From a checkpoint of a small transformer trained on Wikipedia.
Size: width 160, MLP 640 ReLU, vocabulary 885, 2.97M parameters.
Architecture: LayerNorm before each block, learned positions, biases, tied embeddings.
Training: a variant of Muon for these matrices, 6549 steps.
Each number is 128 + 32 x the weight over its row's rms, rounded and kept within 0 to 255. Layers, rows and columns count from 0. Numbers have three digits each. The size before them is the row's rms in percent of the matrix's.

# layer 4 MLP down (transposed), 640x160, rms 0.17, rows 588-608, columns 0-159
093:123147095104092111123137152163101146068153053182173139117171138119142076069178105206110107073094135092114170109124140138094099108142087126130097084183123136182187128141113151167171136137119110144105131094178118084167177145173097073129205110123142125169122114192169115076110116134162088091110116145195134117194131127151133148114168051139065137142128146098110138143185099137100125128107148150097142117139103125085155022120140133132128114141093119128139088168130164117159133096105127
109:129115135161123124122115082145122136133181158088163161088099142144130087083184158161164168153152130090117122113156082151131095124140084141136077125150174148092149116092100117076102216160140165127098064151170164181101082162133137098144186178100133097125098159173149143072169168117164118160135099115157145105132159148139124151150164134098132129057054140126154110096116070143060121141142154089104111161128111118091079110176183102146107024151161097088163180088148115129134111114108138
112:105140128129131145120117143151154096108130206129141141087167189210077165160153159048149135101140132166123078177133096147104129131146142090151179179128109145142097129115156111070153154123148147104097102107091118150095071153131121076116144123134056111113121122136106084120117115146116064170135152144141143117180104147137188125175197042109114122144095118131135099138071150156152076106179145090146047118154143147153108174128144075112089113122126095117223155145116129141093087131092081
088:125136119110105159158132179092104095107143134144140125095162113072104144114143136141146149159143183115147096131121149132169133105122157155092123123126063081142135174105050108166084107165157173075181126138162086138096095166185143101151126080158096145139139204154101114134149111109142098126201127146102125070128073106160084116099157121129142115180138179125171100092095127104128154100166123102114086193138147069205135059104160110164162157153092096168047102072073110119133139149143162
104:110095143092134083083129115162157102153133180066164165141078127140151132134067111134138087123155077117103068078110129103100161090137068105166140160172157107112097129124177133123074127128133056130139119123126159149121148170152125119124106118181107150133125148160102116151138106147152215104127083116155163119096194186103121190178120113050115133145094118122154159109149180151154134100141128155147085084134117166125180123144212083120166141110117196138128044146126100136107085152065093
103:133144130124095162122082131124151121128143131097141132101089138162146063105132096064155124141146137133135100119136052167101110145050161139125116115132113132120192157157133153143164173161096123161165125135105163158104118113104176144155173078032171180129106115179155112164180106131154137155100122190169133144021105145097220123119166117133125125132144132109149096081154123138127127111118184124173144124127126112103183131133121095078164098182165121109058080079146073087158075123124138
093:079171195168104151091111079134164154128134122089086154117129126065158127106156207114088148122096148056113099181109156166111088161194090134115120143122141142127139160098134101101122094177168126136137195173046147111096141157172085139163089077116131134083140162098149147130158109140114169134184142168113140139170146107170175085101102142171144147147117137120047103141177099110102148111140140072093099115152208143112135121119096125079107170129160098121129107069090095109151134081099121
107:135100112122079132179113060127119135156132110109125117092175151079117123163080188122123162095081178153169126226178088145153115124148134149115190117200100155186030150163134057109160067092051156139118185162145167095109111147140135133077101138137164135155130095132117153067123124113125152110106123141173092102065160143105120161129143108105094167130083107127190084132157169159124120117132142180121142104151137091165129140142114143107114157151059129112113156133138105085108122103100119
101:153061174151120152111161150161143085110117142147140133131111151131097117092122108167084199115113183168036142108102161091111104113145108150114111121168114118124111098149086153185102107158084158150122130175133095151124133158184168140143183089089188148089059127117129108162127079166179202096122085114069124131114117146146141162095133084103164097116100141132131133093127105160055141160073132117090126111141121077148145125104152132159168078130116123143183100091167163148088094211101190
113:158119100123182143147118189112096118146085071175131143090069105103103129097099190098220124115122148131082120167167152154144125156123086130139121106114184120163207096111144127145115154119103115109153135139161114090130147097120178127117103077116149119099138099102148143156178142104113142153143185099141175080136073163083078081082097091133123186107130106143153126098122116192140152088103156159087091116133138145115147135109154195130125146126139114192112130110000117157130132178100178
093:139076090112088189098132173105133183106132142184119162096158126151135150117127093141104079100073140170100067106146166131162117090155172122169071127147150149092143126129089119183099119186069130187168149091125115147148123153181128143109149105146127117135072133136052038125157115136086107186146160076136081105118149179166087129087115145118146087121174166103114130169114055105113130176126121141129112152179176105109071171122134122100140153121179174132099127106096151146142151145069170
110:175128136141058134098084121107118132160169133197126099157143192100106171146130155131148077170101092154166178154102129090030121206120109122172126140119049097112117110133098113102108159123114100123094118119155082140149137098159127143155110132096128100131130162101190125131160128176138146100156148128133103135187173074189156150127129124151113144162115182133122089122124086138153193205122123079106166142086130117168086116175093102120136116075133060097177140091072119069118115158138096
109:114093095155161144161124154110134079159160111121112185115193109136103121160118090079112105165180129086117135076149130106096155158143180146127161133180164084151160142181110123119118091154118103156129106148085116142114072078184119105158116168108146104137172150144168124095066092124082148176121123137073171164156089136161161058138104091135175077086163152109097121138127119204097158081142102199139108086107111150085149117110076166146193115121098109173144061132169085097162090143143146
091:194104121112112142143108131160098149067111129098093118137185116170149073125143106127111127125092117133141105141124155157164165098146158096157198106121132165140130137165133072118069116130120156121157098180185157069145105130113121079105151168119133149158065120164174157076088144037106158142123183129072091125129107136138131161123126190198148059113122159070163142135126104099126111129102142161152090083106147155111140135123092128122125154160193185116201104134120191087170140069078096
107:145120123113157122114174083140113127115079154111144110104176062128085139134168120092130123065102137172143169125192108130143150167194150101098169114153107036127150161159099121143149162140138121146194162132178115106100141078163096125059078129157119163105099138155169123050140126175120160117065170116137161102132180155103191089119151078111105091193100127123130082164113106129085127121099125172119208130114134104076145135158061156117164162102128119127084129101095175122123125176111150
098:152219164163146135151176131147165162172140107098139138096124140054132105125114056134147163118194126107124131153126105110125105175120074185086135030129052095136096171158096046085118100143150130110142093154063120178149126123150135110126144133146135134099097112124128171130173100140151119088149093102098115127147085096133140143150135146098128133139178141126161144096171186154129107087107141083137153143161101106109113087113182146140184090139108136150185185114054158130140109082194135
012:121177118099114064091140139158159152179158120221132125136103156082101188153094122212131136065109096101153103129097113131090131120104138178101149136107130075097128146202074122093199153146095115151115149106106118171144073144158142080158140091117123106123104099134131171093110135180106114055080190114129105151132193161087171099111165128091152124129145124156132113126135109191122150117160177140114141143141115088141118139112092116088115112099080132067143101150168147070175111187175113
100:102136096083157181143139107094130142090146110155030099128116161148105208143189124107113074152185129186131170128130094061122112102118172138122133142179100093152133129193133129137114076139118159129100175067115109089035129108166152135102110121109160127153152114120132133136094133177156161152147145122144108156137093128105147161140132079070200120129108169092144120128119106170185157185113085189166128076178148212116131145090115141148096120115084109097127159150110109114082127116094138
096:145079106114134110161081186081122086126101158097022146164107121208135127094087157155104175086177121088150095088131123150168195116176128136103138104102124158132135153172136149176138101151162116167108103167135116204118091059097081119137106089101147103156124209121198090124109068140155172117188157158104113121116084090112133128153107139123088141131180168164104129100149166116106101183122131151122078107144107132147124136125077123108093098141137130126104151151132153070173124149156086
097:114107169079090129056088150120108043097158149078124122119111179208116129166149084138125163100145127124144124130118118045127176096100072154156094171145124138157126101171153090081150104156148076146153113148174115166147115173108142130109152155115107140145216126147114128104156068177129069136175101165164094055130138142117163127180130074134139153144107075140162157095179108071159138112136158145100135168128186142114147134144080067122150150129126162128126093071110104136101107163094131
090:155151161155137079062169093087180093123082123054147058106127137103113155093132143153050165116175138083110088124130110147180152145131157128156152123097154123138138126129165107138153145099114081119142147141174166102102087126149164132109115119100118094178144095114135148153146192112129079186176149150083126118177162107158123147120140079119127193140084158157036116114141153149159077192122078077119087129152161127141106062142150128132088174113114168107181164192116096154099104099146116
# layer 4 MLP up, 640x160, rms 0.273, rows 589-608, columns 0-159
110:108171109096179170138118098092147108152086166075195157156124092119086189098169073108174185183155127180152149114096047150173095138136120124147105075119137116100112109107123103127141117109115130138155094103111123095115098151173080080146096126151113134089194139172094121141091107148157129129117116085115201145142096109109162144124051110125151128133119149188062190137153112170141134127158173167139163094121096122126166108118116099110145155094175091103115123224106114127202120138086140
104:141137176170134083113129114107131193132130154150150155117145089139149140106108110126187119158106150147164155086172115135079142186107100120057155078136139113110170093072109124177093081110116205193149132144148121148195105140129089087112135109119097169081112153142128114078065182167133101173128155071110122082109121080114120122188186119155101118089115109068151116143109144173178130044133112174064084088108122155123125144160168132130175116111107112160093158151183099132119101154096104
092:126105109175156153080130096131134151027192135112097110126048101073140157154149155085159122164191141084128169118118097112147113120100091170145126098185136067105121183141171091189146181111205123123105149061116144147183118156131132172080095149113059160122107102139131096132119120101158100135153173121111102138154173141138070063136093188117134144114155190123085119115090122071108102088142125128114141144137081113155098172138155082140155117121151140136161155109101112145068114127142115
102:067123086132140092127135155144141207114053146105163098185103120164119100073178130106096103146097155180090150111160150084122105119094100157118114156110093157158100142152136156098144127077131132095177082176186120064101145162127097205114140150116124162143118119059149132119154143130125192117158123103076177069117127147116068131098171090112114152126176133107158134118154077165120092200128129167142075147128151116154135094112152103155162083153165110148150156117143207149135204112136135
099:096105164090120121136161107139168090157100116133109126070079160134147084121143150136144088075127073125139184112178104161161108125147138167096152105111124128162152116091042085062182170203171109125163130158159202161132122087132120180104130154030141107198129115142115147136103139167088092199100098117145134091187164127168098179171127147139131102103120094138085112095151149121154146137106100091063174166126128145138072115119117121103127156163145089136100131124144100119177149080121104
088:120113158134125201152156089123092113120106066115090192095113143176143129109146065151122151126102108077085182135133108113180170126140158152121080147141114157175142102102134128112090147141152155146104132142155137129084140086093100144149180123123059169167122112124087109194085056102094114138144101094149177092072182151206096138120061106087055141102166113157115168125123123160116177113118117118146123145131140091184155125107122112106121145077149131082156116154198140158184095174106078
108:161114086135083119157157118187060178125165078155146094105121108101165128174114142184088101126112103107164165104103054170195096110109100153170150093149099143158112125120130048151108096149056133144072148124136145118111127107137151159136129140105092106221108135168141132112110083130110115131155085160171115141109156135157127131167125158184086139153154090148141129153131161109124131076121089153097114049137181144191140032175074115106175130100124128132115139145130080112101171127088119
105:121142158154089178119127123128081124072153098149084129116139154150171171119135093116086161144073108166136091147107171123163096162072119155081135208057113088165154117112138114109101115125158146092145145122132136132092085136154115119122154115091177075160124117159153117131118109102073150133130152107096112109150082100149115155204074068101117112121121161060105133145133172143204189150182135102121114158132113151166101141120142162154150102129136252176145126086144103118044127148095151
104:109113098123136091145129167103153121088071119132092132153110170041121114094082121108142157158116086118118098164123151097158137014144119110159157190092169149144180113130100088109133153136141202166147109113172129117166149149191181128092189083129137081114137130115126109091182177128146138173148161115124097154112173147125106150125090096165125132163149145114152148095142134087168127105140165196115146062123161079067108148161114115122159149093132089148148126083101077070180063148119140
096:090141108123122138143146097133149111155139112138158116135138073111140063118159063126142116103132114197093165141143101191156139116122122179157140123229127079144140172158145152163180143055126177128107129140175103137078150148119163122160092139073105124147134125113078104097097112138139156045133082106101140071118153156106110091115121128095160124113156136103128126100182137072164097131113116148158136097207157146118195184141128157168085098163030163123155096140125130100105176129074172
104:100178157118132121113138157139098119132090171118130091147058130100142100152169101156177123080165127136126074129143168080124100060140066149094102141135171161114135129197140142171167089116082128115165124143111130147146136115111118105215138253128128105098176148168098129058203176093122126097132125051143122081156141171114112111109092091115121104122118121148093062164097082165137104170146073097110120115119137160161151142078145125131113111118066123167106155109162129142131153114170139
107:076140134155187091137142159143087056095099057185106133120121087086159132117106161123143149095152084168135110101149152130121115102136066117180149171143102110144197087070124144127129090131099165162147100128161088076117103113145160180140162151097121133120121119102129112087102101086142153122107132101098140135208163104147127145128094078181153132112177079137159164080157148144114096126182158116106196168132144118100077143179126117133145110147185156097116186125170082214062153113104139
101:155134086198159102153117149109121094228165155105148102054117145094120122138115072125084083151115112149142134126139119155138159118147141183104118162142136133146171164142136109125141117148137106131125161128192076137146139131077072097184135136120145141109149060136156132120145109079084126109147104067117146104116112156119175144066179114104146156075165105183145118108062166173139057124155076150089121111206044091143082172107136128134079123116156107102116127151156111133096076145110069
103:155119120165139072116111104124098182052140139193120130155191117087100210145109113133124104127149160116124192104083146143115038133136092116128124131175067098166135097147053115122096085180076170138126110057076165103126138079127105152158093168128113085140066147121141142142097083102105183121118085092178129128123185085157162171125111134127095108119146111147106100128131132152188092122116137136112170104188095163113172127151113175129126163087156117177112136155133156146143184135162151
100:086099117114104085095188135158169100108155149122107079129157150124117195188154164117142129173115158109077158168139112154063152179084121121218079093135124073113150086122111092118116127118143092160112082102142118113138109174120122154111077178130120158137168087088096151152131145119168111135056088100121038119156150088082132182194105182083144087157168143129148071163138162132116101140089137136112124090092129141081117104157154154137091159188103149160092115156173085130122152138139109
010:094063149150121139129069112142088146117121150131145130170161131158112106121119133131154164134085164123124095145170170060127166112137103101165126125124088122144135092081146129147162113071179168110141192155088078111048141126156150156107116121163173130174141148171136145147130119156081122129149109076107153095093098123148137106132097130132036119174160105084153118098095132094161102229112110151055138186142100065170121110191142142191066144133116162154087164095123143099151126160105078
098:111143111121122127165121194158111125084152110146082077162019126160118178146179126130175130143142128085096209107148078136119091110143118147107128105095102082157113121155110110138157140103102168207172130144148120138092172110155139084101134072113148177072179101076131122123184148092098157160134046098122099099143105155140157158113145111122147153139167114093126139106146109109116166162104145104124155138147136174093124052119117042148091110094152122088153173104153104214138115124135160
097:110064102086133065122112134133139081158121131132092112133135124097165102141169119120136125139174167104072168146124159093157146109132133115081066123137110133166156034134155154141133059114189238104078145087154143102096137118094180144149145124121102118122130079210143154199135144148157097119048157136168095112081140138157130139117104197073122094156147140095121141149111123128205132159142108104155141088095126126144087148201137130122093117146132124127104118192133130168090166157113121
100:107116133193113192106177173131193181049117146097125180088069158155103173174115099150131174116165071139162087155095119115097144130152149113059110150081187137118151091138082102163099118120112132143143121131156138087083119084136098141137128121169172101138120121084053160081149140141089102156158128091156118152136095133137196138095189153167143112173114077181113119129147090199118074170114118166102111126097136121093111178112142092148163122139102108137092128120143123134075169150106175
092:075090075105145186113094142146183131157133142127098090135102142089072087145178145118170108091180156151145165166120150124068140123109151075102150113125099165113089133123160133148164194170140127093099154139081123204104125139142126201120160129122096105200136119121155099107110164108131140112131122120060129125105087153107111133100107157058155139165180187082106177087192118089111126126086161131099061165170125159112112116156111129082120086108175143138103143094185102169199114155107135